Part of a small language model's weights: vocabulary 1603.
Each number is 500 + 50 x the weight over its row's rms, rounded and kept within 0 to 999. Layers, rows and columns count from 0. Numbers have three digits each. The size before them is the row's rms in percent of the matrix's.

# up: layer 6 MLP up, 256x64, rms 0.164, rows 86-132, columns 0-63
# down: layer 6 MLP down (transposed), 256x64, rms 0.141, rows 86-131, columns 0-63
up86 116:435529496494503453505489523496468515514508489493525483521470499509419584481463533503507509521521576599495519428560465394621526479475424492538500519497592508358364570477502450443480538491598501
down86 120:504494512523475481471477435470520408538501453531513521409519586518542479558585579603527469547478424515466452510510506568590444465442529413481466483586456469454520628513497500442392523517461480
up87 100:534492515500552511444448637596423489444569481437467481419586565520478533525520527597514551487521439478531523526535464479582540435440500524441559495473459504464468449556397513542474535527530410
down87 095:454508540504475490513457500516512426539449505560531460515591530470497459517554571520594506558493552390449506380512458512550555534475423398514449518614458515512533505474595455500413514513415495
up88 093:552580445520475496542396500451554417421515462513448505429423507512510546508540548520456533522453544606507488502471481478429441531506477586485496527462559566521456488633445500461458498468622446
down88 085:469544549448500485517535400526617542490457519547469526558596499523600461508434427520477477517520513556501494422493415541511520575472573506548402539460456458491521508472487502393583468502398474
up89 093:557559507528479499510387495480522520417460424507476502556562521496477573419539461441498569378517536446521497508399512589521485479482468569516484509483604424527404591492460519490509447569513528
down89 096:541494479449500502562515500522455486543543507535572437485543586397400511494458452475556519551504512557534507502431551484433534460559524515467403549506447431442462508511654497519423525498411576
up90 070:503462480486558547498559580502522612455571442404449499478498548467486439502387542456542476455510488469472521402518494477511487445530461543517513526510522654583450537476411505421523506453496567
down90 089:526358461479349532443517485422529431562507521536513536485562515460549477482488543470527483496400466445524534554499511454559513578507554445437472478555477497570544523514528571520568463531522395
up91 100:496571493534562411456473445518444475529495390505529512490430443453501580520564532469527536452553552445554588495539416513511452547524524592601590455448503505470435516527464500494463383479483454
down91 100:478516543510479466440475417496474487507452518519383580532461503578476480571538593513674496475501536519448502483435434563474462562520446459541427489550502468467496479523495477575585431436482471
up92 100:482532522584522613468467571483459550555505439428509448484500530516509429430526511454536576562568494469532498471439472422446494519569473527547585470480550450434377571529528477483556546415498442
down92 091:521575475436454446451522484587583550440561544552446512570502417495514538515409488586473525493523534440436464469561521533474553418541556484543531514596424525524515541442528480402467468426444497
up93 101:504511517586592502522509547522552459542426414496448562439481587455479521517502419463495502466474568584491514420432512481527557437545542596516516453423504565346534523485536448467480524529511513
down93 102:503488415529514518521426451466450488435447557520449471520566503582522509541461495475500451550551407430496532536603498520481390488382504476571521523569485515492509484515422564596504616460494534
up94 118:470521426506515456460450575559639505486469450409408512445535558583522506450488424508484497564580404597505471475397489511522469520484544515550496511496511592567462527429471493541492533520529515
down94 108:474551523444477454589502498499411449530453624494565509484463407526508362564423586433547490521462521485446497512515526563462476436477451536517569496567563495494508579422525512450513524463518552
up95 109:551521492480692436516448507467573564472490475405453454539443562482448474548448548480488523545424485511492471525524501450565415492506536534520506515465512588561570465538552410464475570476492524
down95 098:395471447573437479419486504458560498508440508561527528479509443492489525543509557490541525513491500505510468623582474490536535415522499417470509505509384501556514500566466435586462376484546584
up96 093:541530431558575584476413502587459554441506442521508425496503519501441450582516456456448454487470560382502533511503488513577485548514440498539465552453595425478608452517497480572522465477487563
down96 097:505532519527557452449524461431519487462564669509469465486500448475447499491489547482533510573519522570416477557463458411498517384485475533632563519548483499523485481560498401477488447553536475
up97 105:582557449537569432507487462423527601522512548541426519408459472544496514570493490485404496503469443536539471537492513484552505539404458509468471516418415518515474579391573466482439504581516547
down97 100:516547558439490574488493550496483453465543536413520481464491506469493444481497456533573428398410502443524587602451467579481516452536563533446523436456466515529477518521457528505593592434479605
up98 094:522503464538590609435488481524422465501543496473489471430476543498488499445496418541511548492500533482589497505538606493556468502416572589474547437400559489493493514562423411522534594560504497
down98 089:468458479516422451493560487531450549568504445480472502430562516522561475467529424469476507562526503492471513586463547507552482506414447460476469559575486565486582526491626542551401514459360521
up99 098:561519507497573486439463436601555525475436450363514539514507437509519474518500456531358539398497464474462582528484527461451521465543461583457532483492521493476566596474531552530503456514575476
down99 110:522442471496476556423509451529487492561438455601465430467502545485507505518586445554428434554439527435454483587498434593496512607552500545430539434588457547542525517591483526507487490477489441
up100 103:476531482561581603477448539540498502491553434476419411450523484428407550512534553504521585440515567483553489526466505506587510546444466560579501424472547473449516435510417437451459486534494581
down100 116:481462542528468420511467485507508551523516552529554523525609440440499583487415529533490415457480523583531448523470591484548571524514529601484440430481565484505457428436507408554474526470412566
up101 106:555531424517506520476386475499464547460577475408449491545538541494468479602426478463467444446495586442471549509547637466522570536464498481540445480447527538587494545510508490556472487606516469
down101 115:529544526469467459504577440521531467414461582548602555562507514492539474410560523530557386493422552492535513486537459527548559536450424422454520431539501433458456495472518433562498522533554416
up102 106:515553471482444508461438510498470545516466515422479491448474489643504559447463501537494456524538514433472560497532512528466472501473418553484582584405483522548419640438426467555490498555582498
down102 108:498518480449617571499438506558508485473398542500510532493555519482482464563624440502465519558516452511465485478494477490554498384468382460563478492445386559482568504468480524482569584538484485
up103 048:501579415555502517458561589461472556578388499459509451518400501505449541407510586544489540517478547509414457518494466488510556472422460457467467527466507470494525533480474623534497577483575559
down103 083:483245560495446497502474444499524449466519519536463573476542505520586490537473489499569494469461526495543487593528547536555522506523409468522450540567477536534485442488514476480554471473469508
up104 088:539564421464540519475398523525557492580580451529531432527466441528471504546518523440497459441489519522593468565462501454482510572568468505455599553418467501580489549501501488370444489417526485
down104 087:457544456501467571392537474510391488556485483533528491508533374502518503512428527404460442553471507471441521598551578476545550533494470385537571547526489515426525526513540511549581491513532442
up105 104:515530395587457639428483433483546507446530551478438514484508529474464540492523492508467537422546387488513470536477527460492476518504473533462479531451491508548567563469389442542528584608515566
down105 099:520462525478524492401503608450457475512459457597500483522466468488486493528584513561542529548433567494570547500526469412372427561482536477513530551513584536495531467478424408589499482429468520
up106 111:521526426566567585473455513482561527463581460499371479477517549549428516474541580475496540491469480550484572476476444553482483409538517473488488417508594545498493439556513541347527543488504511
down106 104:602463510530541440500450495430488487481465475571610451545447458516543486552447401581401512527482493493548430517503560508493489506449541524548617558476438519468477456524529469520623413480473487
up107 106:435520488453504473575479459551483546492470429404485541506433454447438539617455448546533553516515516484513467501383504404564513472578516581502522523515529595511537530554513521496416585504509406
down107 098:479469522565469457463423430460508530487471516474531464540457522490480571523407578490619454490452594373541520399499467533577477422508500482522505478519544522543542474466538492467458592616468508
up108 106:454573380597473525411433508541481559485514467483439502510483526528493487454407527492413468583578449460550553512536487568515472511512537506563596520431475478536456572409485507415495537490468565
down108 111:576552489548438477346532490478383479470510546502530522473422552555504541537496537456436408482518570596473569530478485484388452448504519513467500522516498452551469506588486475527579525507488573
up109 104:494482496529570500560447622490451572461538503552477444457566561533435523466523544535453430521509583558475557468503515490508518505385448486494447531536538477368515599468399437543524528511521541
down109 110:493541501570538503509470444475630543492395485473536569499487444559465562541560483580486514513523412398522440462396509468530508501475530517415599461501471466546494423467545420504567491482539550
up110 120:514520449496508409546547636492396525410511467441501500478542468519422554426467461577546512455490500575486610483538494510449533500491381584496489544510532524412499539425512480450533517477533529
down110 114:512493491484519527550490482424514541519483543391546500472560585535454386507529438526523485519421532471495545414438438537537443545521544602443442565506387476523432522574464604518517511498510553
up111 093:529527481484568523494467520503483503407540481506457469566501491451463568511563365553539555404429552491640613507520513473465482524547609518491516441490572475547468476504420472525453481548478477
down111 088:532568538476413520484427437542543571581574544404475511490539530577440433502447555413420478521440507490450463593496555512516511474505466455463512514490556417548473460501546620522510489533478420
up112 118:530526551444543598485440481592508576448507520505437505495498546467502494489519475642518466364424472552576523527424491473462497422413462546458561452500488458518494558536453504497507563578513449
down112 115:479462552486458508540512528464471608498459504466557521530493463469646428571494402440507469593470467523423454487606514444516453506481445402542522476467564476534570552482442563545476564508489495
up113 086:492498434580494578492490605421464501493560487453444563403515535462515556492514502629439384418517485471526525543472504509520499379512458495471536552562495593467483487542472560489508566449478486
down113 083:500501508469519478455609460489515531565430442515473507563428446537513431467514573398517542567481558606487521532453592402503552509492538450633443499478439440458548488430479542494464482510486523
up114 099:528564504517462502501391503487468558493489458449499462526589516470508504441487579462526543481578436453521376526447543418503510566521509440594516537489553477468415506483536383464457522556618496
down114 095:563610403504565505573518475450470515499441581396468516487474585509456542537445532462527540483517449488419553497519510444450425501621451492492480440535502495457579472431497578504493555556437515
up115 110:550567457537538519412419501515547499485484532366431383540437525467465508525486548577500509524571487526556488529527459546471437600532529522579536509483459555550427494486425523495452421536495417
down115 112:553498447531462490444563486533564446485506498415511503473457537507479545513512545427391410494528465539552580532634536520515492582397544486469485503471518433516425499551542546515500599535452407
up116 086:426605539536541485555453471485491537493446496447519448479503591524472452468506539572580580491545578496536473437512447527461448501439429498539522536435559455555414483453509475490501370450607524
down116 098:523426525466543597479546469511475586443485522544490461429555488554480551501488524492471439463500448475508490470583636584542440547520549502475518523441343538519491450505518462506544505393491566
up117 094:604516460521516449579481496547472488466513378487516490581472572493514544415465407495497440470525509583564585378367501545465491485508516485553562494512514465424521548482457482551500548502529527
down117 093:453580574455449490502549595498507553494556422459453568436515382534477527482451476549480593511476429501517412550561613504516514448506414545478513470487467457526439571410561528503504524499477479
up118 092:531551500564541559505564485501510610477517522551434483437450459508482486549435530470491545481471440459525541549442473450470435498501510433505617496494430555543399527467542502348458502601509553
down118 088:423492550478487528613441523481450471598465425537574430472501532445497489580463566469440516547500516544520475519476538511491481508378494445514473504510379504486421502587589498468574529521452572
up119 093:444575518591569457496508476503490472458499519513555475536494552510426442391436407492545552431540527516470594462486458449432439551516412517462529574424534405508514502520469410494497569567533513
down119 101:407403495490501517491547480477531449525605474489598428544465556471552448452572528420429441554430517518554556463508465562439482596525543489431444554494441525458464533525510512472509535508612520
up120 058:498562501375521484529531460535617508553502527425501510466569474460438494477462531491542442569490525547405507381418517515440567483398529522550563478541517504467528528503501526528493371516557489
down120 071:439355505576486560484483432446484449461527482552463560511483544566569471552524460474530581488544523513582468549512501501530493502614387483494479461542448551516505479484483386487515596441453516
up121 108:466530445549479515478555532553483505393467476425361502485510568456459556529563463632519551545507457480465494430455584484462439457573494620453505510483481505523514533527453482499499531553573564
down121 097:556517553469466453496424460480407440590520499482575457453446529534493413493646551586492409464501507418519544532519498472580543482511512507478417520490548505415564438474510539534533502421529492
up122 110:466555488595517485444430501497495614486446553421497496437555501407449514473530554457488513550595490555487503410498415571553485451528461494516518559426474500513429601393488571521501530537507498
down122 106:456525587474491598559479550531446423603567530550546488388572418480521475517427531476493490504488509438532518446483480478389568506497499576475509533438486455469491523538426501610541442472456530
up123 109:502511442516512652466423493612493475519523462446492509540520471557482523557518470434515553541495504476541560472423526482468442471444505632505495532387506580380539478465469471563500502488531552
down123 099:391498495471497526459538546440447560541532488544407532497385536539475529569495424470488446501511454556450501488543548504489579579535495545542418465495458452535436577549437529577447538592429530
up124 099:494550506549506402502407501482557500489380409509572443515468495489482421544469513556540553438494513570502506471448462384488433529510445562573596503492613587459488497518464444504498499517519526
down124 079:528495421468543513541588444382490462500596464519449527493515516445468435504557525490460442508471534503455524597487591439451592489479404511476489533496466575537465597614510500506565436489476500
up125 114:549530446531497449473498561501447513479540472463390497460438550461481610430434496562515548474519512583493598505412513477574526461526499504433493430499521614405427497514526456528558477457566557
down125 115:522572448466585585568473521504509524395459480515514540492472469427529383496543559490432577501438503490537553412480453509481515504504499512513443491570433517582425563531524478535430405436543570
up126 104:517577482567518444511442568422502559522501464519433507439590482452447474560556557522513567421490498411561484494495443492543436424503456544495505396538452535509474585507446459492390573531502563
down126 097:442504557449506500516481504497480475526511479536540373494521478442561470514520515420514496549537402539459442466534581590516403411472544501532513597489419536526509514532455505425395503486625515
up127 094:444595505526527517520436485432523569563482486444552531537506590485543519574555510512531511450593559464458463408468481573540414488514429470581462473423493500455507556420411474468420423483518520
down127 099:539464438503491586532477458500406574422496469456557474444545455488444530518486626460451454482484547493467516469420588507473537474582588517479505538564398551527527420594437505489551521535507475
up128 101:596565508451492443398497464578545546422531496467486522545542492574489557489525505420519600360468533530431514462466542432540483445505439473529507463454559449595502507436574499503507505473563504
down128 096:511479559525439549479559445531463546544515521466573494547494529515520518513512467440509454434513533575446446409552490619542508382478520454454409531386550477404480625493551483486489510515500521
up129 102:476544435573523524493468537577534485357485519472501440564502456520468531469497518519548575406465497459603487523536517457484523513493432521438524398412600508479537458474463465451492610544507569
down129 103:433580459472448405507549558446480425572502571501492562589469438472488446491475484540591525535533532515526519448496513504520440430491525458512543532518461507469505619452571508555570380417459475
up130 101:491512409497550572425455541541528533486449445450506476511538510457478569500475532504428421415490489572600465531514488519409531407573483539473610553485554537588526443520507524391492454528519541
down130 088:437571525511539529501480414439504548548439465559480462468558455541530529497381553511565428499483564449555599480480537448585575524432547477512515520513460460520433392422480427519503502503498580
up131 094:500523384564543512427420523537516487514564438547470546473550530504453557542512554466448465504502564475481466427453432557437430459525468627577467509478515552506460459426547441488535488517560611
down131 091:566464497581460502501507455488468495461513543501609508470543431401503595429481457480519492499486388533509515455511519539554592481507492493443454547467562484554445449481558527552586407597516405
up132 126:497514493458486475537469572444522509413572458538525481484466522534407600511477458523477543532549583468463509464493502502583448554396444517506511563502584486514490598475442434483333467546498505